config.toml
n_layer = 8
n_kv_head = 5
head_dim = 64
activation = "squared_relu"
norm_eps = 1e-06
rope_fraction = 1.0
attn_scale = 0.169
init = "orth"
optimizer = "soap_variant"
lr_mult_qkv = 0.4
beta2 = 0.99
warmup_steps = 127
train_tokens = 293100000
dataset = "wikipedia_en"
Each number is 50 + 15 x the weight over the matrix's rms, rounded and kept within 0 to 99. Layers, rows and columns count from 0.

# v: layer 2 attention value, 320x320, rms 0.0482, rows 36-63, columns 64-127
# o: layer 2 attention output (transposed), 320x320, rms 0.0968, rows 36-63, columns 64-127
# q: layer 2 attention query, 320x320, rms 0.0439, rows 64-88, columns 64-127
# k: layer 2 attention key, 320x320, rms 0.0433, rows 64-87, columns 64-127
v36:57 51 58 36 37 42 42 75 33 36 08 67 39 60 49 81 34 28 59 65 54 59 58 34 56 22 45 57 71 35 29 46 70 34 71 80 55 21 55 52 48 46 53 55 49 48 49 58 48 75 51 44 46 45 62 55 45 54 76 57 74 59 32 63
o36:71 47 67 48 30 61 46 43 47 52 53 55 62 69 55 33 49 60 47 45 71 69 49 37 43 32 50 47 44 56 48 50 71 40 44 33 50 60 40 57 66 55 29 74 53 39 64 47 63 53 38 49 47 47 59 52 51 52 49 46 42 37 34 50
v37:51 54 77 64 39 42 57 37 34 34 41 58 52 60 30 37 68 63 46 36 48 72 54 51 81 62 41 22 58 56 55 64 54 50 29 68 14 47 34 40 37 59 54 71 36 73 45 42 58 51 33 45 53 43 66 70 53 63 63 40 66 74 39 20
o37:34 55 50 66 40 62 48 44 57 45 54 19 64 45 50 61 49 72 41 49 76 77 45 64 25 45 47 66 81 55 51 62 62 47 57 50 67 27 48 75 72 21 53 28 37 49 62 69 47 39 61 48 56 48 69 62 44 48 39 63 40 79 56 68
v38:52 44 62 42 41 35 38 43 40 45 62 75 56 20 24 39 58 61 42 55 64 23 45 54 30 69 63 58 40 18 46 49 33 62 42 53 43 25 18 63 20 62 46 46 48 27 40 13 52 78 34 77 62 49 58 59 51 46 22 44 38 58 38 51
o38:46 25 26 40 44 26 39 74 67 42 46 21 33 50 31 55 43 43 47 55 34 47 48 58 26 37 50 50 77 79 57 33 29 43 25 70 12 57 65 55 82 36 78 61 49 77 31 40 47 24 56 59 37 48 38 59 49 49 52 36 23 31 39 45
v39:15 70 67 59 40 58 34 45 53 61 52 67 51 37 26 40 54 33 49 51 57 67 55 58 66 67 60 53 46 54 47 66 39 63 40 46 23 39 70 65 85 46 57 67 71 42 59 66 41 96 63 49 40 37 46 58 27 28 39 68 30 82 45 55
o39:76 61 66 40 63 38 66 80 51 34 52 44 36 80 26 56 45 90 67 64 48 68 67 42 43 42 39 40 47 29 50 48 41 71 59 45 55 16 42 41 40 31 72 78 69 50 29 44 51 37 50 60 79 32 46 45 39 78 39 51 54 63 52 70
v40:57 61 47 34 72 48 67 54 38 47 46 53 45 49 25 56 53 49 70 51 63 25 26 77 41 50 44 29 52 45 54 36 57 58 27 63 38 45 43 54 74 51 28 68 76 44 34 30 62 50 65 61 64 83 41 53 69 38 83 63 41 43 52 47
o40:65 49 46 44 28 58 36 45 38 54 62 76 52 46 50 73 74 57 41 44 55 34 17 49 67 38 49 50 61 35 50 62 54 36 59 26 50 59 38 49 63 24 45 28 39 61 28 50 55 51 30 51 40 58 57 51 44 49 49 39 39 57 28 46
v41:48 43 58 57 58 69 55 46 84 48 24 46 56 46 52 50 20 60 54 54 47 63 42 27 66 61 60 55 16 72 49 76 63 44 53 73 58 36 33 49 46 13 42 29 36 73 83 69 38 39 46 12 44 32 18 36 45 62 34 57 72 72 64 46
o41:74 47 54 63 57 45 67 08 30 44 70 51 58 50 74 61 62 41 58 70 53 43 61 39 53 51 46 59 53 58 57 46 72 60 60 44 71 53 70 55 50 99 27 33 65 37 70 41 39 59 85 38 55 62 46 53 31 49 45 63 53 58 55 38
v42:28 42 76 61 31 48 33 49 58 31 42 81 32 34 39 34 57 30 45 46 38 55 43 32 55 36 60 84 50 24 34 90 61 68 57 43 28 59 12 60 46 49 29 58 60 55 59 36 57 55 56 42 22 42 46 46 78 18 42 63 60 28 46 25
o42:22 58 57 58 82 40 14 54 34 86 39 70 61 48 81 38 32 63 28 42 61 58 57 40 56 51 39 76 45 51 81 73 34 56 78 49 34 68 34 69 57 60 41 59 48 39 43 55 67 52 59 28 64 50 67 73 48 45 50 34 52 32 36 35
v43:48 09 58 27 45 25 71 44 67 60 52 62 62 47 40 46 69 75 41 79 61 64 30 38 39 70 50 48 49 71 60 37 34 43 47 58 60 21 31 32 56 27 55 43 62 34 60 15 59 29 40 30 67 33 44 42 49 76 69 67 43 20 46 45
o43:63 31 62 43 43 52 61 39 80 43 20 51 51 38 64 38 80 41 36 53 27 25 42 51 62 69 78 38 73 50 29 41 59 73 46 33 38 50 48 52 43 67 29 62 56 33 45 72 46 51 45 48 55 59 88 62 56 39 35 63 38 40 32 56
v44:63 46 81 65 33 34 60 53 51 54 27 67 58 37 36 17 53 64 64 47 69 39 46 23 25 33 60 59 48 36 71 38 72 62 59 57 71 22 55 50 51 47 39 44 52 43 55 51 78 32 56 52 66 42 46 51 45 41 50 56 36 47 46 44
o44:51 30 58 62 48 53 35 68 52 53 40 44 32 70 55 53 65 45 31 68 61 64 73 87 57 53 54 49 45 64 35 51 77 35 54 69 34 51 60 57 59 66 72 24 51 53 25 50 52 60 62 51 54 50 40 40 59 56 26 04 59 36 31 28
v45:44 29 31 41 45 56 38 37 47 56 48 56 51 58 51 33 46 66 54 45 55 29 46 62 46 59 51 37 76 60 51 51 54 50 18 63 72 59 64 47 66 40 45 53 49 75 43 42 75 60 51 25 72 46 72 25 21 61 57 72 90 77 54 75
o45:53 41 26 41 55 74 75 67 50 31 35 39 47 54 16 48 41 32 34 80 58 58 45 64 37 44 54 40 50 55 59 39 36 46 52 41 60 48 34 60 53 78 56 42 40 35 52 46 51 37 34 44 35 43 53 38 55 51 50 69 42 61 44 51
v46:47 61 19 60 75 57 91 46 60 42 56 45 35 58 48 44 35 38 36 42 56 35 40 57 50 59 54 17 53 52 64 64 53 63 37 58 28 65 44 45 33 35 49 47 60 66 46 13 27 65 46 28 56 23 52 41 26 53 75 48 57 83 65 55
o46:30 37 34 66 36 30 59 29 35 61 46 51 57 46 42 19 55 52 71 78 85 38 42 47 40 50 40 27 69 27 34 39 27 65 68 83 45 62 48 42 62 50 71 63 77 46 70 53 50 32 50 60 45 49 66 44 45 62 52 31 24 59 53 43
v47:66 32 46 05 60 73 29 23 50 60 80 48 37 36 39 39 33 51 70 74 53 68 52 55 75 43 37 55 63 53 66 39 39 70 39 49 48 62 59 32 38 53 49 46 55 57 60 31 30 47 45 55 47 57 43 53 15 56 43 46 86 33 31 53
o47:99 32 59 40 65 56 53 31 47 34 47 49 74 33 47 40 35 30 33 59 36 70 42 58 62 15 41 25 64 37 40 58 58 58 63 44 59 56 30 50 26 54 33 73 61 56 49 35 83 28 53 67 30 42 79 57 72 53 46 49 67 50 71 50
v48:32 52 50 53 66 44 63 82 29 57 59 45 44 43 35 52 97 35 68 32 59 22 43 40 56 68 56 49 34 47 55 40 27 21 76 24 48 42 51 31 31 84 17 53 34 72 35 09 48 48 24 70 52 44 76 43 63 35 43 30 59 48 52 43
o48:28 45 53 60 69 73 46 74 56 81 50 62 55 39 30 52 24 41 48 52 12 28 64 40 51 38 52 18 37 52 65 39 32 30 44 38 43 60 40 20 85 48 56 57 36 41 55 55 42 37 66 40 51 62 83 43 44 51 72 43 28 59 66 38
v49:58 79 40 32 56 34 56 39 64 47 47 66 45 51 21 46 41 52 53 78 68 43 62 50 49 94 73 72 49 80 58 48 28 65 43 53 66 46 27 48 34 58 36 44 57 34 65 55 32 56 19 25 66 84 58 43 45 62 95 51 46 44 76 70
o49:46 62 68 52 73 60 53 78 42 65 50 17 35 31 25 44 44 25 37 53 62 38 58 42 46 62 69 31 61 18 61 49 73 83 47 67 44 39 52 61 63 81 53 48 35 62 65 53 19 46 40 76 46 52 69 47 52 39 41 52 77 76 33 26
v50:59 51 51 46 39 33 49 71 52 62 81 51 63 49 46 46 36 64 40 65 26 53 47 67 69 40 36 46 49 68 38 45 41 30 41 55 49 56 49 74 63 47 70 43 48 60 34 53 64 39 66 55 58 54 62 40 42 67 36 66 34 33 51 54
o50:48 66 57 65 48 40 23 47 52 45 34 56 42 39 30 35 68 37 56 21 59 32 48 65 62 49 44 66 64 70 31 53 24 63 39 31 50 54 47 30 21 55 35 40 67 54 36 46 39 70 25 50 29 53 69 52 51 37 58 59 56 40 55 76
v51:45 34 59 56 51 37 43 43 30 58 40 71 14 29 15 42 70 54 37 41 39 36 37 76 31 43 62 64 57 10 44 55 51 54 44 56 47 24 31 45 57 64 55 67 40 23 73 20 41 54 39 48 40 51 57 59 57 38 25 54 37 55 42 43
o51:63 54 71 67 16 42 37 79 66 54 58 74 42 55 42 44 57 27 38 33 68 76 79 68 50 28 48 57 50 49 66 46 47 33 26 49 42 51 19 61 44 83 71 72 77 68 75 49 44 43 90 75 47 49 60 46 46 46 55 43 65 73 65 64
v52:60 30 46 55 51 41 55 61 54 58 40 39 52 50 64 45 62 44 60 62 52 55 53 62 58 50 51 51 61 73 63 30 48 60 44 58 52 34 45 44 76 39 78 47 39 56 55 39 48 59 32 41 36 63 60 42 73 44 40 51 64 61 32 38
o52:31 67 61 41 50 53 76 67 43 56 45 57 36 55 47 78 48 67 27 39 46 44 59 71 53 38 57 41 41 60 49 71 65 29 76 48 70 60 43 35 46 66 29 79 64 41 57 45 56 69 22 81 36 61 51 41 74 52 39 52 46 70 54 47
v53:63 69 36 34 74 32 36 61 25 68 21 54 68 57 49 67 69 52 66 70 56 53 65 49 53 83 62 49 61 70 45 55 32 72 41 60 45 65 72 56 59 59 65 64 58 20 57 39 40 33 16 25 45 56 61 44 37 43 44 41 44 67 40 50
o53:50 60 44 73 18 62 52 45 41 31 56 43 50 30 45 45 98 53 65 53 47 45 73 46 41 36 77 58 63 43 70 35 66 20 71 70 42 58 70 54 56 45 57 59 56 28 61 50 59 52 29 51 47 66 35 31 44 49 60 37 47 57 73 83
v54:52 97 62 62 29 39 43 50 35 65 68 60 58 55 56 68 41 47 56 80 63 57 51 63 36 26 70 38 55 49 74 88 44 60 57 40 78 36 49 64 79 36 63 32 41 48 58 20 46 64 50 75 41 63 39 36 74 29 27 58 53 46 57 66
o54:14 52 66 72 27 43 41 77 67 52 58 50 48 28 52 50 59 35 60 37 52 72 37 39 46 79 59 70 66 36 38 46 43 56 57 55 45 50 37 28 42 00 52 50 42 60 45 57 42 58 47 71 35 34 61 74 62 88 47 61 51 50 35 49
v55:35 46 47 35 45 46 42 27 37 49 45 40 50 40 49 44 40 70 47 43 60 28 41 56 52 56 53 59 62 36 24 74 64 60 49 52 70 39 48 52 52 51 55 54 58 60 61 34 41 33 52 55 56 34 46 56 32 61 61 27 62 49 60 55
o55:54 33 74 51 54 70 81 65 64 54 40 63 43 41 46 32 32 67 59 79 58 23 66 19 43 44 73 49 29 45 33 59 86 66 41 20 22 58 59 39 58 42 31 49 35 55 33 51 90 39 62 51 53 54 59 45 34 53 46 66 61 61 14 39
v56:27 45 46 42 53 42 51 43 33 55 52 29 86 57 53 58 57 60 44 44 49 26 45 69 55 40 69 52 56 93 43 49 55 36 32 65 40 54 49 32 14 59 46 56 60 64 54 52 45 50 58 42 61 34 55 49 65 88 80 44 59 51 39 30
o56:44 64 41 31 51 54 53 32 60 36 30 56 56 41 51 49 67 33 44 41 33 59 51 62 62 43 57 17 61 37 43 44 62 72 45 63 52 48 42 51 68 59 51 46 55 37 60 71 48 50 19 36 55 81 28 55 65 47 49 82 50 30 52 44
v57:59 56 41 28 54 77 44 57 40 49 64 54 58 33 47 61 53 77 55 36 72 61 47 58 65 31 52 69 47 53 48 51 64 65 35 25 54 58 54 50 60 31 80 41 51 39 34 69 28 41 41 69 36 47 53 59 48 41 27 42 58 36 35 83
o57:36 52 46 55 71 41 39 50 28 39 45 90 37 21 41 63 73 71 37 60 76 60 21 41 64 51 51 59 50 73 40 23 68 55 36 41 29 30 34 53 66 56 42 62 44 62 40 51 61 64 30 48 33 46 29 46 73 57 56 46 52 19 52 49
v58:49 62 59 39 56 69 42 41 51 42 62 25 31 56 49 62 78 55 26 50 37 58 56 49 48 65 42 58 44 52 69 52 34 50 41 51 63 38 53 45 58 64 58 40 56 58 60 40 42 39 69 47 47 30 68 51 26 58 67 32 41 55 72 33
o58:74 37 44 48 27 64 44 50 52 29 34 34 51 59 35 56 52 14 51 75 51 50 80 33 46 66 55 78 47 43 68 42 34 64 32 44 53 54 23 55 66 48 42 58 46 41 55 43 67 26 21 83 36 60 28 40 66 66 33 41 55 44 61 60
v59:53 37 24 21 48 43 26 30 51 41 45 64 69 29 37 76 41 43 75 35 33 63 48 79 74 46 43 23 28 66 45 41 76 55 53 79 59 51 72 65 32 82 48 79 54 84 29 67 78 56 70 79 03 30 46 80 23 47 43 66 31 67 49 58
o59:34 58 59 08 76 61 38 51 33 66 49 41 32 38 31 47 56 42 17 26 63 42 69 54 36 53 44 73 30 55 50 58 43 23 53 63 52 40 55 71 38 38 15 39 58 45 35 55 33 45 81 43 53 54 40 59 28 44 26 59 48 65 55 66
v60:44 43 27 48 54 60 44 17 41 59 63 23 47 34 38 39 33 74 53 25 58 73 32 51 44 61 28 46 68 58 42 51 55 43 42 46 55 71 33 37 59 37 47 40 45 71 40 15 61 72 47 54 62 29 53 34 35 41 55 64 48 71 38 56
o60:55 34 32 61 39 56 45 68 69 47 72 57 46 60 31 11 28 32 48 68 55 61 56 83 26 56 53 39 30 60 55 48 37 34 39 48 35 67 59 43 21 51 74 43 32 57 46 50 35 77 48 21 70 54 54 51 71 51 33 64 63 56 53 57
v61:60 38 46 73 61 70 52 59 65 51 50 40 56 43 58 58 59 91 75 42 38 76 51 48 68 18 50 44 34 49 43 49 66 55 57 70 52 59 41 49 49 51 35 46 53 57 40 48 47 91 75 47 35 57 28 32 58 66 29 69 66 80 52 64
o61:23 19 55 52 63 56 38 32 31 46 74 64 31 41 58 54 53 43 89 42 65 56 56 58 50 66 37 61 41 61 11 30 35 52 53 59 54 37 45 28 39 49 57 40 47 63 64 48 33 51 48 24 94 21 50 44 51 60 62 50 39 74 27 52
v62:58 20 42 66 23 52 41 76 67 47 65 61 14 46 54 68 59 46 44 47 48 37 37 56 34 35 43 71 30 58 58 44 64 45 37 61 52 03 48 38 51 40 45 50 71 52 62 46 53 52 44 76 06 59 43 47 77 42 22 27 42 26 53 44
o62:45 69 43 68 72 51 43 61 64 32 46 73 56 48 71 68 30 45 64 32 43 60 31 64 64 31 60 52 39 68 41 45 42 44 10 63 35 19 52 51 52 21 34 28 22 38 53 57 44 63 61 73 49 38 69 61 48 85 30 51 52 48 24 41
v63:53 87 46 38 55 57 51 46 30 41 54 44 58 48 66 27 74 80 46 60 47 32 19 25 43 48 41 34 60 48 34 72 45 77 50 33 54 66 43 53 56 38 78 54 53 28 38 47 60 43 50 60 75 89 78 50 47 71 20 48 46 38 28 64
o63:43 35 49 26 34 45 79 51 30 39 53 81 48 35 54 24 56 82 67 36 48 64 39 43 48 57 48 53 48 48 43 37 39 28 40 43 52 64 39 59 57 59 49 70 67 62 51 40 81 44 61 47 50 38 24 47 47 47 41 52 46 28 26 55
q64:54 51 68 73 72 45 51 46 79 46 35 51 35 39 59 99 59 77 70 83 53 58 56 43 20 82 48 49 81 57 32 64 57 51 08 59 59 46 47 43 60 44 55 71 32 39 46 66 54 57 72 44 37 69 07 25 50 50 17 29 77 22 78 24
k64:40 61 36 49 65 43 42 56 33 54 17 47 35 55 67 41 49 62 36 63 42 44 55 46 49 43 58 80 48 40 48 83 45 69 55 39 85 24 43 30 68 32 48 32 48 29 46 67 48 29 37 59 79 27 38 55 36 71 64 61 48 59 72 50
q65:41 46 59 62 28 61 69 42 61 44 67 47 58 47 44 47 51 35 52 58 61 50 36 49 58 38 43 56 51 50 41 66 52 35 51 15 69 61 62 47 39 29 37 49 71 86 25 54 66 57 44 43 38 45 18 42 38 63 38 27 62 54 32 75
k65:32 38 27 62 61 50 65 28 43 41 30 41 45 51 52 54 63 44 29 52 46 53 49 42 63 78 64 61 48 68 52 84 50 58 70 82 42 54 50 45 52 49 38 36 54 42 87 45 57 65 32 50 55 45 63 41 79 38 39 40 62 51 53 28
q66:56 38 59 56 55 41 58 58 58 41 53 85 64 50 36 49 56 53 56 39 56 46 63 74 49 60 63 58 36 62 59 65 51 56 37 58 69 59 46 43 45 35 37 55 57 73 46 60 52 47 39 55 44 41 36 29 43 38 55 39 54 44 61 59
k66:40 40 32 46 62 62 51 48 54 55 40 37 47 64 55 51 61 26 48 64 42 36 43 38 35 59 69 70 59 45 47 63 46 45 58 79 52 51 31 50 50 57 47 51 49 30 77 41 29 46 44 63 44 72 61 51 56 64 10 42 63 43 68 20
q67:53 59 66 49 39 30 66 53 30 57 62 82 66 42 69 51 47 74 75 56 53 58 70 67 54 58 55 64 35 43 59 58 67 42 40 37 56 72 45 22 50 34 22 56 66 69 39 53 62 53 31 55 31 46 65 51 37 55 35 47 57 38 50 53
k67:34 48 75 57 56 67 48 68 62 58 35 32 53 67 36 62 57 48 55 62 43 40 16 20 76 42 65 71 51 62 61 57 45 52 41 53 68 48 70 69 59 73 61 44 49 48 69 42 47 59 52 47 38 52 58 51 65 69 50 46 47 31 58 28
q68:53 45 51 71 42 44 44 57 41 45 82 58 81 48 45 56 60 40 41 45 40 63 73 50 54 69 47 64 42 26 48 42 68 71 46 44 67 58 55 33 60 40 54 73 46 81 51 43 83 57 60 42 29 44 44 55 36 52 36 44 41 53 40 55
k68:55 69 55 52 30 90 31 56 72 54 57 32 28 21 57 54 36 30 64 60 55 51 30 41 70 38 25 21 59 58 36 38 77 25 52 46 51 61 48 72 42 32 28 54 54 73 77 57 54 34 20 48 65 46 59 63 59 21 75 55 31 44 52 43
q69:36 66 64 46 54 74 35 71 55 16 43 63 18 38 56 78 83 27 60 52 44 73 50 49 44 71 29 43 60 51 21 47 55 61 30 50 78 47 44 54 50 47 46 79 57 41 33 51 52 57 42 46 38 61 41 47 49 46 51 27 55 63 40 82
k69:45 48 53 36 44 61 27 47 46 62 49 55 77 49 31 59 31 71 74 61 52 41 52 40 50 56 66 50 43 24 48 36 56 57 78 61 38 63 28 57 53 32 51 42 57 61 68 35 55 42 48 55 44 37 55 34 42 41 60 55 50 61 52 30
q70:52 61 68 55 69 71 61 52 37 44 34 83 32 61 41 56 60 39 60 48 33 43 47 36 63 80 50 47 51 59 38 46 53 75 56 39 39 64 40 53 62 41 62 65 35 82 48 51 65 41 63 68 29 41 45 45 43 55 44 20 40 35 44 69
k70:29 60 43 53 24 81 26 70 52 31 58 55 55 44 38 57 41 46 67 55 54 40 23 66 67 41 56 23 45 46 55 23 74 24 51 52 77 65 49 50 29 30 53 53 45 64 87 44 28 44 41 46 32 60 53 50 60 22 61 73 37 47 37 31
q71:42 24 46 54 45 73 78 52 37 40 56 46 30 38 24 43 56 53 29 22 40 46 49 23 62 57 36 59 70 18 45 38 52 65 71 46 58 37 83 62 34 51 70 42 48 33 46 50 39 69 49 38 58 79 60 45 63 56 81 76 38 49 77 54
k71:34 43 63 58 65 64 47 44 38 51 59 46 49 54 76 41 61 45 48 85 56 35 58 68 38 35 53 52 36 35 39 63 20 88 55 60 66 12 34 23 37 54 57 54 69 34 51 48 30 38 46 57 42 52 52 54 50 56 24 35 53 61 60 59
q72:54 53 51 53 38 62 43 44 46 47 45 53 27 51 49 63 48 60 69 27 67 25 33 62 31 30 44 41 46 66 77 60 42 60 50 67 27 41 55 29 60 28 39 18 73 37 52 29 39 61 55 67 58 36 45 51 52 58 61 14 53 45 44 54
k72:37 49 41 61 67 40 61 46 50 56 46 56 46 45 62 52 32 40 29 32 68 48 30 55 15 51 36 68 51 24 48 32 71 48 49 28 16 43 57 25 42 64 79 49 40 45 51 68 27 46 59 48 33 59 46 88 16 48 46 61 76 38 21 57
q73:42 29 33 44 47 54 77 28 53 73 41 50 37 61 57 31 81 46 42 49 42 33 69 18 61 59 46 36 42 70 43 21 41 25 70 62 14 62 37 52 48 76 57 49 34 40 69 72 58 34 56 44 56 50 44 64 29 47 40 61 57 48 36 43
k73:48 38 54 41 42 53 43 63 42 43 54 57 54 58 25 27 39 62 70 57 69 54 40 40 39 62 54 61 40 54 58 53 52 60 50 64 48 44 53 35 30 26 35 69 32 25 47 40 47 53 23 54 70 67 58 51 63 34 58 55 44 34 54 75
q74:34 47 45 45 69 53 59 74 42 51 30 49 47 84 68 51 80 31 47 57 80 55 56 37 40 58 87 47 54 49 24 76 51 84 90 49 58 66 36 19 46 82 52 63 59 65 40 58 65 30 27 50 20 59 89 52 54 44 35 45 37 52 48 49
k74:38 43 63 30 43 55 66 31 62 53 33 53 32 54 61 62 68 51 47 66 52 61 62 40 71 43 53 69 65 55 46 84 34 40 62 46 57 60 48 58 63 65 50 61 51 43 50 42 70 38 50 89 58 58 53 42 58 71 20 49 45 63 49 54
q75:65 34 43 38 39 32 56 52 59 46 51 31 52 25 75 24 46 64 34 46 14 55 39 46 25 43 30 41 51 66 85 52 38 43 50 50 48 54 29 61 52 71 53 59 58 45 72 62 31 24 62 61 61 67 42 69 46 49 49 48 32 16 78 54
k75:67 59 30 40 63 24 31 52 52 63 43 41 27 57 24 45 65 58 74 63 79 40 43 51 35 55 59 82 58 37 31 69 59 48 39 74 50 60 67 41 74 69 25 81 43 45 61 69 39 38 18 46 46 33 40 42 44 50 72 60 63 35 54 57
q76:36 42 53 67 58 45 52 58 22 57 34 39 49 68 45 70 38 76 59 39 42 37 45 58 41 36 52 55 38 19 82 70 58 36 19 63 62 34 46 28 58 48 26 52 68 31 63 45 09 59 39 44 63 48 62 82 40 64 73 88 64 21 41 46
k76:51 47 44 47 60 24 54 60 53 51 61 68 48 59 52 38 55 50 35 75 53 70 60 53 45 48 44 51 36 56 63 47 29 46 57 45 30 76 57 41 28 43 45 42 55 35 59 52 47 54 56 50 49 48 69 47 25 38 48 41 42 52 70 34
q77:52 67 55 42 52 65 40 62 35 15 14 59 60 59 61 46 58 35 73 49 60 54 40 34 36 55 53 24 10 26 29 57 56 61 58 47 22 71 43 23 19 59 62 34 40 39 34 63 60 47 24 75 40 63 77 48 75 58 38 43 31 44 38 34
k77:51 57 36 55 50 68 35 73 70 39 77 47 47 37 15 40 42 67 60 49 30 72 69 31 42 48 43 73 71 56 45 48 42 46 62 42 93 45 52 74 32 40 40 68 25 41 41 40 52 52 78 31 56 33 43 32 68 54 18 87 48 88 47 80
q78:48 41 65 54 47 57 43 39 47 46 52 64 45 48 41 34 71 42 37 59 36 54 77 55 58 62 60 26 46 46 48 33 50 81 49 58 44 58 64 66 60 67 54 33 49 74 64 78 57 44 57 38 31 51 35 41 50 38 54 72 65 73 71 55
k78:36 65 46 39 59 65 60 52 49 35 60 26 43 40 60 78 66 57 49 74 67 25 43 50 30 55 44 57 38 46 38 57 54 44 33 41 73 26 47 45 64 48 51 46 40 49 54 61 37 58 30 51 69 61 40 39 51 46 49 45 41 60 46 66
q79:37 58 74 57 67 40 47 59 26 20 46 01 41 23 44 58 70 24 68 77 54 88 38 38 47 42 36 44 18 26 45 36 70 31 42 36 53 40 43 47 53 60 38 45 43 31 68 31 36 35 60 47 71 64 15 44 49 42 75 52 41 47 92 65
k79:56 49 38 60 48 73 53 23 31 56 57 77 50 43 37 60 42 57 34 39 39 30 45 38 54 53 58 65 38 81 46 58 25 53 50 56 72 58 70 65 58 46 46 45 61 61 57 36 48 68 56 60 42 31 78 23 54 38 51 45 34 60 40 71
q80:49 00 62 58 45 10 56 56 52 45 62 67 61 57 90 24 55 28 05 66 29 45 37 28 52 47 80 21 63 60 72 65 58 38 78 52 63 76 61 45 36 65 56 51 75 66 37 55 79 30 38 23 40 75 51 77 53 66 33 65 55 60 55 28
k80:48 62 44 67 46 34 74 49 26 78 38 38 44 86 47 43 72 58 35 56 82 48 64 62 43 49 30 58 55 41 45 58 67 49 39 50 23 40 50 35 53 39 37 66 55 57 39 73 34 56 58 54 61 33 47 68 38 30 57 37 63 28 48 43
q81:77 09 49 62 63 50 50 24 56 52 55 63 38 60 43 64 51 43 56 33 28 44 68 75 53 62 37 57 52 42 85 21 70 80 32 65 65 51 07 57 72 40 74 41 55 68 66 51 14 46 31 63 25 57 49 42 42 57 56 34 39 33 38 76
k81:53 62 50 48 54 27 62 28 60 50 58 66 39 15 46 38 14 39 61 45 34 46 43 55 53 57 68 27 62 56 35 40 40 63 44 31 00 72 46 46 37 46 44 46 71 62 30 33 71 35 45 79 57 49 37 69 43 49 55 25 45 47 36 40
q82:59 35 60 71 51 42 54 77 70 67 76 70 35 30 65 62 15 64 31 52 59 35 48 41 35 57 35 24 58 74 62 39 54 77 52 49 36 44 48 44 49 35 32 63 62 32 62 56 55 34 75 52 29 65 47 62 45 68 30 47 52 60 64 52
k82:32 43 46 53 20 53 60 44 71 42 25 46 34 44 53 54 71 44 23 57 45 53 51 42 51 53 39 69 47 46 38 59 30 45 34 64 18 23 53 48 56 57 45 55 73 68 74 49 57 33 61 39 63 30 41 43 38 41 74 15 43 57 28 49
q83:42 59 47 37 56 77 20 38 52 16 45 75 39 35 34 67 40 49 30 32 26 54 17 69 52 63 31 58 42 26 55 40 63 99 17 34 43 51 19 46 34 63 30 49 57 68 37 56 46 51 38 58 10 52 54 43 99 68 35 35 58 46 52 78
k83:59 58 21 25 41 51 56 54 39 29 51 41 55 40 71 70 34 50 56 50 27 44 56 51 50 81 47 24 26 95 32 34 27 40 43 34 63 43 56 64 55 22 49 51 29 40 55 32 60 37 85 40 43 03 45 59 40 27 52 62 61 32 23 58
q84:46 35 54 47 64 40 47 66 25 45 82 20 68 22 37 60 55 46 45 50 43 51 59 57 59 33 30 40 58 66 51 51 40 67 66 45 57 54 52 40 23 49 51 63 58 61 50 08 49 33 62 50 44 56 31 41 46 49 62 57 49 58 84 31
k84:34 55 39 44 29 52 42 27 50 71 49 89 46 51 70 43 64 38 19 59 57 30 26 17 49 56 62 83 47 53 39 47 38 39 55 44 49 22 76 73 61 54 61 40 45 52 70 78 50 61 53 39 60 52 58 62 33 47 60 33 37 43 19 56
q85:50 24 49 40 76 38 75 29 50 61 75 38 70 73 54 49 31 68 46 42 38 38 60 51 57 32 69 52 59 45 51 36 75 23 47 69 46 55 59 71 37 48 56 66 51 15 77 34 35 50 57 55 45 43 63 69 11 60 49 68 53 52 43 27
k85:33 69 40 64 47 30 48 47 50 56 29 51 74 65 61 38 60 68 26 49 54 56 54 53 56 59 42 52 45 38 46 60 56 69 47 57 38 36 43 35 21 51 50 52 44 53 57 39 37 59 67 46 59 28 36 59 60 29 48 23 68 35 51 46
q86:48 45 38 62 63 77 58 45 65 41 15 78 51 41 62 32 34 77 24 65 34 22 57 56 67 36 43 26 50 77 63 26 45 73 67 19 38 39 31 54 71 47 55 18 51 43 31 51 92 19 55 61 58 48 46 87 67 62 39 39 68 71 43 50
k86:46 55 38 56 49 16 49 56 56 46 32 40 29 64 35 34 40 26 66 26 55 64 53 29 25 71 49 53 48 15 43 84 55 46 60 67 44 65 34 54 27 47 57 83 61 40 38 40 52 39 58 44 46 68 23 41 67 55 61 72 50 30 28 62
q87:54 45 45 54 89 46 56 81 38 56 47 59 43 76 47 45 42 43 53 76 60 53 59 60 42 46 66 58 67 51 25 60 57 49 70 33 32 41 49 30 18 36 45 43 50 69 26 61 80 52 36 69 63 46 42 44 41 46 24 26 81 87 61 60
k87:70 50 61 34 29 28 45 49 65 24 49 48 47 46 44 48 32 73 35 16 36 43 44 44 56 50 71 12 66 42 73 60 57 35 43 53 36 64 46 54 51 79 44 70 37 57 58 45 64 60 65 65 46 67 24 24 53 41 52 73 33 41 24 57
q88:29 50 58 34 68 67 38 46 49 49 49 54 50 95 65 40 36 47 59 59 73 72 25 36 57 50 46 53 54 52 32 93 37 87 33 26 56 26 63 51 34 43 50 44 50 63 53 64 57 45 25 67 43 43 57 29 40 55 45 30 78 80 63 47